From a checkpoint of a small transformer trained on Wikipedia: 6 heads of 64 (2 for keys and values), learned and rotary positions.
Each number is 500 + 50 x the weight over its row's rms, rounded and kept within 0 to 999. Layers, rows and columns count from 0. Numbers have three digits each. The size before them is the row's rms in percent of the matrix's.

# down: layer 6 MLP down (transposed), 768x384, rms 0.0511, rows 193-227, columns 0-127
# gate: layer 6 MLP gate, 768x384, rms 0.0587, rows 194-228, columns 0-127
# up: layer 6 MLP up, 768x384, rms 0.0606, rows 194-228, columns 0-127
down193 105:472558505474510504493531478523505548500450502530569497500505498505524534507505566518438469496559476556535561522493473616490509591475565498520418535618444509538479465445477446450537550458503420540495587427520464549524496602465478494436562509606411408561494556517523475523562399466402411554491454555584494486493486474489549484487499554529522456527500406471445435484439481507534519472455
gate194 101:525517518528548534488543475541514472545429418523554476459493449492532590463602584513539500477622552607551649428475456506342545461509522545489474516583489580497490523427568447519532509470473533552535463541482460508483528523432552467516566488438509486503444421485486521530545487499568567476461474530436485447400486428431437454457650546549573490452510537569515505546601513530493526544542
up194 104:520602582452540459487426600505540547481515574522517564433426381469448514485488400531462546467430537471540431473477581563529560578549544480516510572527439539464520456512534496521468489570468501456493543536484458531413460406410381476575470523505400546578416481477568491496431468398491624468444517533506512445599522397526520453507522535495504485444599529475508469551529458500463441460577
down194 103:434560552438547479446502559459579398613456467478501451495528576404456512607438543513549557537484529516511590511539476535608448521456481488512465537533391470553509479467508482447514407542412541529488467578464529483456369533496476543540430380516586492550454416509432530445491518560528471535410474541503600563537552549486516500389456524551492470463516570493559459481441503479494620477534
gate195 099:427652551488593470462433469527564536473592496505431523515471408465581577484504501535511548530492522503467469447506448495404542459492497572443575550466458467496571523538418580481557574416491532498454526500578496509418520451499516438505515532510471562466510442512459423427418411550467441555493455541479498510481484628546457487467529499456632478425477480443419523467575489520549482460536
up195 100:526370543548488432518419496440482475453477596475545550498571554569461505429427531589445500565427488557607417539510507460510475533495521511484513500559499535477516487452575479455456543511491515452589481510466456497401472533537421551556484452507504616538474556484601482508610569604474571494507490472530521497571543545532448441457565542451579464452514487439574463512578499588533465472464
down195 101:490561584581585443565449517497406499465438435428505548560435503557535502475460607426479529456541561534549431518454455587526529482472465472508487502499439471483533473463457576438439588465417620490478528456496409485578493464474534476438386588511530473452510481544496499510483407558471391457443531439429540527477433554462469584439579561467544511505372477508502466477525534505516491321439
gate196 105:430464563495471426470467548474534497418485502491519548453516579439497591515477492522470415498432551522495574520473499518613505532482514520515456473531387519499531466527477597445579559530448619421504480492528440499439455526478515493499477563506551483449558529430494450564471572562522383504474544505478447517513523426596511442530483571570502478547624472489517513515503460510558426425479
up196 105:471573528442601523548547485527556494350476525495532546457552418520627499493529550494465431477465579549548491442467501518569566440481573426516542412519531509417501525520530513505449591436506521449440546489517463584475535474443601547552553545565403468566477443459474476538532474408432500488485488564571483551516509525484508410441550489580473494487584520445525579417478540500571436525541
down196 105:561480495536563470564495442507612474423499599481507376636537429475536524447581428553470446470565489447432406605559475522532404436539463508516502554522546492348412503413506492529488551473583483478523439445438526503574502534475489556575529508438576461525511467534472511428432512580530488546584528537437499477572416498435529405502472486467457480463480488425528452511522532527460488419401
gate197 101:417586563534501556452486431525546530524444495497490587463598465519486509543544552518490538479544469558428495436480495524445496533464480461515558547493508427532412430564526442518498450554559483501493503431594399515495561533479482549425537540507571404449468511466424595584537510540508506465470520533500473510410584387425484484462437498530475541496544468525430520462455576489516478370468
up197 103:569580487492443563566477463445567470493590471498596584526585484463475522508562500397431522567454514481496457562504439491508461426476415500491502443585491477591440481436402552469504441508578501497493460427460511431522494447500482502501541467567474498545490429547493547504517499521490466550562498575488446632473516468530484549436578472441592537481460469398503484513521477500477516490495
down197 101:420502454517602507495580498464547427514525543484467489510487459455472502503466515477463509502519445572484542498457480476565532428595482521487518487423475555472480421428578539514464505587489435467531410459434571475439505491455441532486582574455463500647566418496540490470479414396548512562461535527660584468478541530511448550563485547520495526528351450605377483505435516473622567500452
gate198 106:472547501558481497431531462492431518518518530526534549439523511479533489426432524481513471479468470518494557489469544583449436492541453503470499519455576530523411437507542468506558535491454579491596560472512502465503557533554382504482396439517521489315621437506549461576519482537491539458506410508469547511539480550510485535475470459539530474569534509598524428411536560507552472492344
up198 102:571461450551466458532471470519456607514492530579421551486440545503505488479462436518462415531417519425498551457478599454453465498528497474451564460527547456560477523587415431528423441478509452509458551464535513535490405513467449578422494414498484467404479473510595546544438499505606524466561493519458514565494487481542433505524582532451517518408574455573477450483478440592563531545475
down198 102:487538509517449398499469623453522397454479527528494468508502582472483554548508537456475428518526533472502506519419603430540494387401546453491503468440421490506516458559518524467472513466556494484479582582489523524463442395528490512499495516482458531508490473463492526492507473499514471462573506417484527527538580531475524564517532503559430481478436555490463549472496459417469467547525
gate199 102:472404536572442471453482563482443473501523546526514510458439492469475596583499516420519545524550499582532585482516455450408474419588536489492492479463558497541525489471428552554479547472416497541471524509463475493413453487497501491612497540554435621461515456453405457463528427537550459490395621616573509472507520589528528510442512528449437619446558502510508495545485519524472468473520
up199 100:545490467386469579510520455531431461486564462509541451453473562523482506495522474532452375494508451498474496503513552590497503541531509508528511392540533501506469477474565512540467545497553542537567528464382548497610490422487515496494436516483440533491435513551601557382522567476482399523578493557398481466557452491414462521493563422529500505509466557486504476490575506606588474494563
down199 097:533535480481543547421475547483398610521478407568467526430545448419537551470592526496557521480498586473505589447472471559492498509509472431547435515554578410587545511464542557476486425455545531506511442431562475482531544463548516411511547390431513586500480504482427469517454584482540356398382508505496542574478447497522490508414555501484474545566525444462465465415537524426453613541574
gate200 100:537471463532503563509499480572514597445544522486443570529557549531485510519494463484515502473491520499505522486501432590535583554554507554546574551492453477471487504479558557535566567496516524443497513550608566541580507594490541450467509494522500541497446384524544523484423512479564468527463612529545557561492494501468511554487531564469564455526470510454438472400419498498520570605565
up200 099:455476477467450493409557467489474484530457480567439511510536434497495485623452538449533460552548572558470551506527526476523616553581533527504528440351445425478526479483478475525568522473444517473506443477478455568534561594513523482468525582465655551519513495482483463457359518529438443445539453510545410452500461500526483545577499457565485453534504536512460455472450465409476517475542
down200 099:528442440553464509485412542501432522542442554575545520509393543508430450548523551506441543444505456549515465489631571484503519509638424422448507444449557530542501495585453501462483460501495577416519573502472459512599562451459566438474558486549504540555591465532597472456506484510491414462588465526534549562536513473529520449515506455523484494586521497515487505572555542447530486487465
gate201 107:468584439503507583529552550499456493454586477442538506576466504499580449579473520495426491569475456603442478398462534456517578489446496601505558520428477478517394489454455466534475494542505437494564430523480585510481593432444478468469571463507373551472487555512567500552512482608537528515429541563565450439406568496467500492483516533421491468605478479535506535506548453465472505483473
up201 103:541551545467569486498405547534470478488503480570542465485499486475530620486512525552419458506468503477489312483643485566554535555507513593459405525509540438582481411481394451484477446492586462463474419504496487491467474522477519565474459546570527544478493455532439577552399569501448461559580572465555576577498450485459453514500530476542502502595525468517572448441439482482520436554569
down201 101:562429491386554478504500502590458558528524536497553491486539501470518510555491506588370569537512407460585582596500576533506530480526491431484547474547634454533508410487467475531528536498513493469509452582572550514590455540609473498420497455569476530561539606557517518533551513467522470515418460526487545467440523454483509558487601424574541550556537580457533437585493526605442441537497
gate202 103:463455551562475508467490435454582475437605522408587567530434501526424528537503523526506533461535498519467550453459483428470552442475446518569491486406489542526509484490438486552468509542520436511404498502570552455546482531556467463429477462519431487518504509560497487486434433416443441478531525478412426459420537437536496474450538557443563550529522402489458599555467503498431539607482
up202 100:528507504489491538523467492536521528489541543442561504472544498530423547583570550505445377442466410601520456623575424493517562507506557516517587476474475471447544502505444427469465504543496608553469483500495532516546468488468413495540495480481477535471578488516519552556483494466559491466489448584484496403510501526490479506512530535553399552519540505535479470488493434601419591545401
down202 102:434544354473580526540500424490436540432516532504483413568423495510453516457454556459439466529489411479495407533455461521475544469600448439534458518555473495534525543579532538603448558477449453540597364505494493473538574511581505473542565497460535487563525543396553430511520609535545568414627468531482578474507573526515482445458561547462481490541482493462531577514471464530404506492470
gate203 091:518430519417527506452508594468566492609541502458483463468494464457484390472493446514537546592503475526469482547537501529519492395464487482504492489550571498534462559449470520463547505530514523454510414438485448485524552483471449476548496501453526479459468479558504524488451521635466502576515491524498591579490477500547402525497521418484554481560537500478449494488419431563455506443482
up203 094:467534472511528578475475550443529549537485492571541546606467493551495518424512447460469444470552506469526496577496451507459517475484444465531515533504523520422527461493506479532503555487483512559407404431499484514543555539492516540543507485442512495635445558515471504391398504419525534481475559485474511554505570539451452540544481487453406508571553530447532496521519449384405517509447
down203 094:563411474499464547561526479551486458458434585397504508507541463519618476445515600517521525555445550470529429455519544566486468489499489468502518506586402520456429476560556462523494505452510543508594492419492511498526485420467456492579408488463493439434521415501597573478587434537488536586597477466391420551524562513331512533523508498412462529457385542381453509506562523597570399425565
gate204 097:505540571555476566460530457481445500597509515501453490519558488523521569403476483506515578531528440408491514440416490434431554485478472554486470462502502476540573495524416505558486489622512509482479418388480563464613526513438520473547555414464520380546495458461590432537489421446544562489489480527547484516493568460448468470461475525574480456391420515496480464460429546529554540543481
up204 099:485455537606493470426495488529390501424569474433519437536384480460478589507550533605475521513416503488413514497467420598482467488516522468552488535550548500509502524522539572449432517546460602532421562567519478527489479367548519424593490575441475540516524502533502485514494573515571510534458529475504535488545402576411465466517555578484468553424535524494443450484529400554488491541423
down204 101:596438483511481570460536505484522511591519530510489502541468523569431461444405514465527510524532479556504466403485612468469502465492491534515513496475468483575407497397504411473477483473566477550510517452534479527442519575457465477530521485397476543448575558533524480471517560531545460464390522558476608428518445501476458483582445472412579504521495423566514522452501555444452576546639
gate205 101:545574505553491447501515485569467602492369538481598413414507450476495541508572502444441497462452429528480507506575614481523539444504579458603462460530542508470493505465500460510526509504620506513499617439473402469479558547421425462562522407472462487524524615595522522445457515466512522545516574503480430463501463486556492447438513418473582581472573592423502566431457563471482521444464
up205 097:478474434579525532482445533379481513497464434493502447596564516481509477477476499500447513477454556559503591506488540513509589495523589313451586507426475366555495548604467478479558506538408478482568625497506460516479541551561577461558485434442569566542581505586523485412592466490529516565516387486557440552506506509515521511457456389423534542495503404470522538404593492443532522471514
down205 096:469465585507487531465481506488515381439522460443573450467527523491452501482517482467449520521522502533415476395519510527570520510450481425522545449475493565522546487542502449472387429532482519480523503450413579374442527503548460492540493529553522524448475529477462587478426599485551470457380542471617448455372478496488343474467498514521457495566544404487604460610508565531559481601495
gate206 089:540522482558429423437523558504488523527542512460468496553516464453553515478444513456593527593437584487473465378349495517458487557486554591468506542523539440545488564493474462482646517464490475414449482502517458509454433418477489463477514447508463506403530486548509563520383482491493550486478533496386547419577518473592610478440485553498488470573502597536475556535409492533466463481453
up206 093:517536442431474554459491541540551510497493431535503502504497532436436591531538475429464571540452459501496561422510520514475544545552364521509533512396501577475596509441494515598578464604529459499401435471434498521548513428531489435442479429472434492492542449418499470487421553434557521537445609465413542563536478581502567417595593420556508474488536504486430467410480518443499514564540
down206 092:475508459513545540480509440476488482517500553395528573475495451481540500491424561489482479547441559510514523484577506553572477481449519523459561457478560488515529557526475442491489458509455533501532529526624534501423456408382527590507485518506475450427596434577546426436487456510456512523477427594506476474571494533473549530490464503492518438526547522442533491495563510567493474552544
gate207 110:553507445556494527463485479631546518538485450575473496494510455488550481459464546435570538402531607485509495527478454533539556578542479541567397518495451413605432441474527513435443486508578474508461545503480469604420448493403432566547512381376531584597470442505495499507510549554524512425513544455489521559375446515400432572520477543545477457536487539527550529429552585589671429498545
up207 104:474495612446528425431584544467494513456431547479520492501481569404473450582453463495470589590519473466440592545461517425482451470514470458567544403537593526562537497463441550486485568472467568441508422545572564527527504551513483469461569494504471479416523488487483495628549524497452458560466432531496484481544523474520553565509441452514521563451583394525459501533436490461503472626485
down207 104:533524503483457530455537525526521449436462478558505406548413470499514522526507564495489548427484561463511533489532406506557481452555432561499525545515497457484444521489505494459449392454466525448433540619408416484572474514443547556543481471538551573540460542507451556521559495597535572460263552477407447542481423454528556539532502478591311496479514560524552552450502572496599512451521
gate208 099:528450501466497482515492473589514557513489479489539464485503496498571484472407448481460497474490520558438527493479549478513549457460490602416532462446530445610519368441463562503469554534540540479477473518501593494434573499440531444397462489556474548460512568525494444593525447552593474476515481509491469553487485424579535420644549457414619429556590440545515524438497442500486567440433
up208 099:471508530541562518564431539422469389479475505470524481485550486550526567509528524582483562459615413567505539526465479464490388600560570485556469608453524502476426457480449529566577381463578467455609444446528500489563503434506460538436530451530568516529487593490493556572445467537509483509505419484534543499504449533437502581488406464437572530559576410499447472462504490521533371430401
down208 100:502558514561361433534520620507461479451575514565506462602468620504501563399541495500514521411459434540524505472608577421532553403539482462513570467478482523438521563564554465476446467430552479562481426487519469516554462559512526568544519494494555558517433416527480479400495358490508526479513477465450493500416572554601539468435505439468549466505544484488433502581501505554394388533538
gate209 102:454470491508399482507548447658479495495542487546401587463399567433508462478494463512576538558526427533433416530508517476552555494424554543514491486471507468478564506466455576478561556550408501538449578447560519502516473566437469484445441478513535473472486453373569466466510560572443495557409501545475554481532511506438372594457436479537495497506565570491454413537476534469437551529400
up209 101:536458539415562542539453512523513572412570494509428486429477552482507564510526552385475528441543552460471630523479515468520572465470627453502466526486555482413454431485485498510450446469487530484497518478518552470536437513560570448525530433560483463465475495474452444373544558484503457543542480574559489467498484465475524433474501534451579467490501492548520507511482521515439481487482
down209 101:537499526454554553466452540502529524571520524519527453512551524531469527412441540509468524528573485490531549506532458455509507526535479487552549553504496440447549513424473505555413475497478418452522592517552432471549480462529570533589472564425525470501480512529471589495567550509520453511466472514463377539565501451525608521514448493676466465461549546456446477411528571521474532486401
gate210 104:457533541464392500603527510557469491492562616605459515422506466493581451587520541467504527443466521453456587586512449505493616492495470496585502535465550457432412580466534478544462529520528574478531457472435446574454572486453526564576443451530534492551539564547493443486467460531504469484542454465478556585454488491511551578493447489487616468500508531520455404478522470473537557432444
up210 104:458579514594402463409580405460487488400402457460490508562504547429567434524498578465504464551488564526480585503505471508511555474565434514423450557510614345566506484479472504495517493582424533569502432506510570537408502536440570524438458488498534506493549512467465557591536501553505585512585478475397408564589573573494458469470456481478507510549543449507540446496480490500569526424589
down210 104:543428527463420453462472452428505504457579476536536515455505414503475547527479537511391511450472489505503574484655480497515483480552487434597469535526443519481443469501506505518461485572571537487493559482415523480436518572533453558486506417477477391413503494471495534519414489467555455482722509577470494463404511533511465530529426464544450463513476599487503599459567553465547497340535
gate211 100:514496464449575491527548569544501522481406535486561544538386561419512486598500516559554434501378523455578454518497471564449477567475485438490407528399458431562565419439562569525410494592370522465505533512556495455467513512467469533488501531469539498460476544494439419516500447476461499434425441519524494483468545492529498434457446429440608496500478485524544584550449458498514532468551
up211 102:513507390486611537486469531431478523482432460528467554383503494458524559530533505519491427485594459406456453596492449554436577404524521485540560503474514620559472539441500517456535551518485503472516461618545467548515566431478506445473535476446445563546627460478524482499510521505509557423552430582561472510519577600463570507598463423575585502404507474502468515602529441485498477459557
down211 101:418492555416597450462536472534482549421488580506484443424459493517488541467514506532501499467451503478480444466468445432515481553504417430516478501566526590528538469412493482491436474532464479485479485511539506596457448573443543484467494507523528555492463376505502457452498460376524499455392501494480524468599478550656538562538540558620425485416547528474420536495470472527591607492522
gate212 099:577589546512520424522488531488582461549601547461569478474539493438538530503466487485610492469502589563417519492459525488574571424420558564581521507563535435510537514575508466450508559476581538529522458462468552472557528493451500539508485500526483564505609523553452539575503578553488434496440443510481611466490546517446485480459527471445479447575429511534476535444483492589503574529372
up212 102:383526566497479537430583573458483516403473488414445495592486504581466467490449495465517523471515447478515428576494561442449543504508523479564508463446364545552552512509474477466458547495514448613529521496582451482491471511502514448596526555546555556416415390439497457581555480491562521545476534468502481461464536491510472520547537532479521433460425440545505477484583546487557482480506
down212 103:544567534457495542505506519504621515474444410506604494442540444559413482559497505458577528494520589496492506487439568494416523492476580526556509500503465485559560497531509507479592412542455524503524500488593567410619485424489493442577496495567461521473479540471488544571582577507580480469361448506548497491598490494550488440413516452469488434515473490584518437480523483579431558466545
gate213 094:452558417476532443516421554518449557562518461520474509534460466449460561626443520504525489571452435469513529584392470343497488593532590470511482537528501472431539515425575512517424565506447458454497412569491574623467524503456561535470442571485491561586432553529568470506539502476549550574497557601537554450442487475567511456463541512500499548465507558417546457432493526506471514496568
up213 098:501537453397600478517541466454512575473518440456447497540399432429430565423462455429500397554455425456480467519540488480569557434520456508425509501564557487484534482426577509451534551463513549527484487487522537535476506576492548491557528477371483501568452508520484507517494428519560517500544535526573540488526516421501371524528538499538560472534493532508485545393438471436475525488542
down213 097:488478522530493518462493596438501522565484530464456462561591451534503568576485571513555545490550472436470509485564510532513510549484472575568490437439508497505471455437499485538566548561496492518500452429492534532503481482543491462404436557538416508496547526488419414420522498566482509581587500496500462483502480450543481440527526527552451406420504566398508437526540488551469485460467
gate214 108:550519433493400515504509545576431572426443484477555564578402544446508537483466421588437471497484542480508484516519446505508533499563493499471527471544557513406476444453500535478517481473494525593540445466506497543604539459452447470511488430465480463477477517437460466490534545577504524555471559622595517535543567526557491558531509558575526413425552541458492453511457453496493584531442
up214 104:458504542410382467586435391469499505469441547454485404423409485493493585434490435474460505516553407505423534570582555470475457485561522597477457448491508462505561499485488465600456490400561541576544529441446560444551498528522452496486518507532534519533451565559574530460539409507555542501517482500510442468479424536458457421539457523482509490472590530532461481508536491429561568515431
down214 103:507578552558470630490525509480526525574549462450552488498455560530458480495481480527487522577527518568582569360554469500545548448509542395524528544539590519464519559471497504450577565567461489411542523479555515446494580589434498471472460599430457469504441461504567571518505445492562472444603451533472540548489476527415574581501547510525472558546554536515481414444480513508524539472483
gate215 100:551503511461492571531456508538431495510456578536470508537588540364536445524507497359520451504475588599565522488554472491541445402535467510549487467489557508462476468542488489540472480465390484513549519559472537577497485491451474454543519505483561494454496557453491485561532478471542508413490559573436507546516575470507476530472512554520454494487478500525492480563391531540438467435465
up215 098:503508627523587494532416455481551485580474510473543504522459520520467546540482580515553493513447459569484527523552530511481544455579507511554558504528453533566500493518521497506496423534510495427558502593566456485520512452523491488517438463494441480490481398467527480502623577506527511526521459545512532505460549523471481414505503449527431541499468533442539451458458569488461495469498
down215 098:533586461542491439416470498541516400505543544440498499536407437477416408469514336521505490402550497463416520602542505486455608413514513463470450523533515474451570467438530490473510489472577514507471510517593530452483467514453469457522491626533495548549483486513429455483530562516454544483456495402451518516623376453520471495515497531495463463590594405512425578530579458523625505448552
gate216 105:518421450519479491492501468508528486478546494509490507464575509428490531494536518528570378441476430488499525486425553461458452539445453500502559404520555416529462390489402477493467505517475550513527634485441508511587541541434429443506498510477435415410629541580466463561457459481541542421483455489451422510498474525602401484395434504467553533448603543458473431393378574524518578446485
up216 102:466438509561491515566539528545416518571494425500398494416532457511497632427472529546439520535471518516499518546480511524489560491515546600526501490491541593455463506571465435539487512470519480531370534466459514484613570513519420514424514478521524502495468413483480483525394459457478499544467491507456508357439525520453510515497455498437486512577423476519494536552531450386611599559409
down216 100:546531429505453418514477431481540559533565493436482484584491447469557412494472622491517534531427512434614487524476485624488539537423551538479472512445442523563472463494488534552468500475496522442537540422462498528522456465534404505499487572435589477491498485405528518568546564445534456542416431486496504481596529515461450485452590453523474573467627495533476481508476482548496442482489
gate217 105:443490587411508447470506632547449491484446485402495521495625495507496548475527469472548518536541456496505421553475444490487596436586489500534436585456516449474489454510530530532501533420540536506485548502583552515568571559571512441431460562431532510467451557463412512479443397539503493532464590494481491490446365502539400471534495428542511457476542569467535496508482495532460558523580
up217 102:502609521463491506525541448482557550515588434514531476502513424578526464467428567518483555514519524515545462563491456569408564568475569494462509523521485403465487448579525520464412569586472468478481595510444506431520495543548534459437416448448506537527442494556423484499479439492450523461526472440601494445505428519449430555438510452428538534478470457486415568457472403507565518550440
down217 103:537410485517441506533413598555521434528435442429584429473550468430422438562580492629496552491501518508520504498469472477469673537488488471574532560575479577581497459508520497486426472454521447455512353526483478520514489526368496473533474435543494600428471481537591529570392512525466507522529594413484540612507483463583524483513503519373510455422485479616507526485513504459519432545489
gate218 103:483517532528534456523477562501493473609537462475589484431503458506499423433527515445544465369542584432541547438507470491458556516505449520519526463478601393574532428477491428506419463479419465527409465546507546454480502490566499529542574424452528553626454458565474594492486502479527537510449501509471471531477537497495382551511509489569569512466532549528571594567393438567487523538533
up218 100:493492525486479456484509566475505411419493463542421504473561502465485541523495521477483524426531523591451442526570500401447467589454437492506538596539571497510395461573515537447540448423489400481476421592520495501483527451512394499483563541580462501521526499530520486557401460507537446372528452552447506482511419572452489549483513454521576468557497568531527401532463527566485536467524
down218 101:423576453545612550508440471497526418413582504437517552493514541454501460559443640518546547487552554490409421479496411534456576525497481484497511439432480568455567526515414490617505494495453469405510442466467456464453551440528532501582497539580493542506466564491472505523477518540500605441376485530521474522478524485563545584529556444525524463499592492551492421516508609447579501569453
gate219 102:484533496579475491391463540586509533525477606555528557515374493449520595453518458445531408545451480430479618559416567459465585549520595477511473509496529494540452587491535508565594512465497462453544526428559532467505507563485479478433475421527494562547538435429513519474454456494478603563477561449421553509524527513536500512487512463483519465580517535493431493510478432479412435510508
up219 100:562416512553537431425459429410503558441579519597433535579436488428431580548520466536575429545596466452516545481496484400539486553503448491590523454455554429402448523553467484454546492415494541464514485421542465471416515621579453517418461504498408516537580500566443482532551544473523494499538481474522483434510528502480578470512521481495507519478432519539479534551493496473428472539444
down219 100:524424448520574505539511490444431500605401515483486524522558473416602496506429538390531545489517566566514537501630459459401445547583440562564474493523486435441480449509438564411557486542387581510473461504565493456446502522543519487499481506525508468466539421483477516577438464512473544530499461506563423505485465476476471460402491580454590469483455531449470520516543504400536565335427
gate220 105:412646480550428547519543525539476578497526490527466619474471594504553465463608522421483554472507454427448540478410600607465439514476540533517581456558532509456515544438503469543470511513510410580458563488485440552518430460462489411506480464542546552405398586476536486431493435536542512385434530552448598428506518535464499487512521457468470590500561567534539513470492520535470484480460
up220 105:441510459449432544502564544468483434444522448472515511546525518502519482562486638535470518582546457542491443499482462503567507545515532429450494509462424435511511490433494575584470523499445509491552569539511578483491564504434567508467459494528501495474465439337513515547441516473550526633537533455465476489451483436526502480441543504579451513504468476583568518577519450524613504538644
down220 103:582533374468469491546523471461510537506569576469463510446534495486571489390458489514490379426436460543448534443580460420417542522547510476483408529528544497517392402508575479534527496485460497454475453524458522521537470479554440467499432444515575434508446526514541442388473527499507424542556661534564441579442518460455582421485482491479521495504467463566488489539566620524527559451489
gate221 093:564507536376603496540547601417471521466549471549477465476550426486606558532503476479543438456493480442544520545540485534537575519458504496495470500502573498482480481510570532516495528558476516511534469591501491528541520594559410430480432480430388445614506499471487474456569513586605600403581436482524474488497577463502588520533511436528590470525523482508542520500547548450494579424435
up221 094:438590500488568535469560480429505524439459492469491542440423503468503537573539458477488502555429605444604469532557525536571464507463525526536536506606463537528496492457610537576472490581464545539543537505479548482519556473467474501550484535424479555523584553488458544462492529526467484545479517568412592581537611432479562588441461582511452477389436489534551549520454434456512509513443
down221 096:563505543491529397553538510526430537458459523522528538458516476497526561505453485572557500562529553513465447592463530483518495502499520566388424510469438549549516448544539554418531518531579533499507457524478478484557536602460528555460512492520518519414529383473500484520492490404514523474511487525452517487482443424502492467527506533421445428537592490579481585565575491508385524445583
gate222 099:474591563483547561602537503540537483518492501561658509485586478474490557554495520477559542566494504497495509596519454524568524557486564463570658492447560457477504498542519570564554509536421463523556468543603462505433436414499463575525495455543470454464367470447585465602553526506609575497403536483586556436465440462454514491468528529485546483594552452497587349397502469547456457482477
up222 101:406507599474550557549401555460571523492477503451485423549502574508438459542475547429517510462493514475469439424552415481393506515452549510506480499520478504465482469514447466448526494504520499528579424532515453497428470501473497538555442504520528539514452549431566585489445520376578435510492520486559432540447449499394437508423536520476528434496555439514504516491542396539393457465531
down222 101:500415496473507558501483512519487529475497551539306518452510472461486515402484569443460523470468492504639522480474581443480415553519524478483508601564534499554467533519527463492513532511521483547486433544436573556530389403484652468467487514451469549484564431461458446549480490396470544477474422510456520498372506608465569540467472472469476375482521479502545462549541578462463487534482
gate223 103:588400466505482420434527592530484491507544512546569494487497494433512428540458456478538558455499547569518494428538451503542542513494442551469465557490587519462471516469510475495411573596483509469458501463431491497545467582485595448436423486565460558461466537466550458504451449510541537430470412553501438545349550433478495496494487457393525540543561485511491511526471536486526514402511
up223 105:549462465370453512478498587539567487473560463548553381548506405482489556438438488547507497532455534496520613483476439526518499532519485443448422495511562507516589525415398538490511553524376527504516437441503466489448440537489579502488561465491523471468488556435434421439488476507513550431530541576479431553434512502577535396503525472475566560465442506456434555442474523453498486524455
down223 105:498467539532512551415439514400482642564549508495501461437501456562522551413488487529461399585558502449537513434537487543381535493496495338511449417495464516585468605468466542511499505373514514484556463495545474501424439488574540492474463446501504526416507552500451433534515481463540383514641387517468534459557554465433531617457473476442455530497480516488439507507529482493592480562490
gate224 098:511444581535498423460527654423502579520443458492533480451498415436541490588489428583467525550473521421553450390435435438558559515520503557516495545433507410574490556535463472526500504491465526475517467433448558542515607490398470498509543415483449452459555460538433399539487437542583589442470557469524443512527484460424470604584547471494542362531527551543494592446508469510501543563500
up224 102:562509486519436524490527457525452571538479413400512521521510564666474500471427467477555446437473497478507500452468554501503585502452513492485409456532488491570506495438484531531614576428504558550433537542452490476477505429465531493570537510484453542511487493456560435456544480539555436400498575521508415489487622507539563396459455397507489503468550612556445451472481466600483498437449
down224 102:544557530511451565492533457473359535549610473459600408516546523526515431565474468447410499499496443520575467520525441426541556367512486567506514477543659501531496546506506382364483472514565500451380616485539465511533521424498488497446565485536460432517467455541562450498508581462501514527466507460482534505561455586466427431469482494539561539407552473437493448477463506493546509425557
gate225 099:492490556450546498457472465515440474498456572466463486466467485434469548519403416555488548473494503447526551487461507543471580553485488564470478467551599508425493479406494498497520540522543467422482434457406479499553514527453455455578593466506515501500482557432522569577436455476455573546470522517569480553470455562477448483494522578490558500483544562476444422531520636521551536514406
up225 097:539474463402501482490509520559543492544524424464492539515429515402419575531425434471529502547523507565455394441592534496548507502490557525504511421498467427473597537507556556574507399566514527539481465427458443490562481474470497554426508431470460456494367505489361410523606523549460425524532589499489475385445531532505452473473466443503483463474492549550526544416536516565511562478516
down225 097:516487579475437453426432484539469580440509568461466522438534496525526572482573494528481585497575493499484511560356530505582507487469542475410471423531530549564496465448453541535526480547431527451459432531502501525482503526479473458446463489491543470547526469545488513580508581408538608475435490424557462503496487502519490539475463531580582421510564507492453569513544524467551510436484
gate226 098:416500524538532486584476564435503497473400514446502502522483567507563487521589555522596540412542535466483449474496509507425562431584531460469494564471548483568563439507587452556512521546484489469582438480465499511462619518497542496529511474470521573465473480515472461529523534461470564525367499568561502558405574494402454513511517568470537611495512457486519375570519504463444586507583
up226 097:538447526537540446471452426529553488537495509495470530545526529504445428506487496527522574503399482458442565385531560445497378477553461533506443486483578482488491459445474423520404453559480491562459474370545526571421454475509552518474534486495550446507519568567592560473527541538561454552585526510528475540420456531434528466445424525484448526431554415498467501511497444461590481551535
down226 098:527500521556513506455544543528548419458508446522478671449394534554524451507505516512552571492481468427517546538496574510541424435494546513450463498578530557497449573532533453509511509570498520485480514396508480451452395399469470539422459462512477437588515470470523431518492489529602471471424485411567379472535502531521584476597499526528488389452525543573478507524475550488509537448507
gate227 105:496430449561488519459449492539557494505485486546461476579505443414542485477517502487499425524430404535565580455442502444485482623565449522483395453505481510526564513469494519519461475526489557559429526468421574432478492595532478465474560496528478456489469455580524469471430404471552538480457495526452455477514522514532501519518456513478497541559597506530470554491457540563544528534518
up227 101:633482514509483562378490498486538531599540442533463511488480539508493512405492426565531451498461517505554460559600525530436435501550480532536457578563595491569515526522531490491510441421516512387582484441466466553478515470418499552543517537425490465589444451442483550531502492502543367464547439488490491618447505520471525415661484533551447392517574560467539589469507448478450521509479
down227 100:558473498562506500507421580575439447491579516433517541457507468564493553500470626457405561514418507545495533502445411488503509489536497493523575620458454518582420561404456548465305430557645452597573491520528471421552510490523562545418484489476600434517464484496427491487463443494584466542534517437485573539432533470564467472505463609507462594462429527492481418471535501538605488516502
gate228 101:528493479498489511612456480550548444488470577511458471565530488520491493572541507494528534450536436479457462565486466501441564547516479530480573456499483486557520459499449464507496474484481463546484442536542404448457449454509532564569536557447505541470495517435515469498552545540507487507439522510453563448446508522459605371496485497441567601470498474501492535549503401473510420532421
up228 098:536431631546480448452484534481574475469465520474573489574483542501474390479464516510534466532612482473593553465553512478526490385537544414456484464436405478513536507382513452528568527561414464455439490580544521537522448471496520479485495495487503442469490606513520419403552465522554418532512516532490514428575600508486622465404534472442461552444488512526491614541595372517427463553495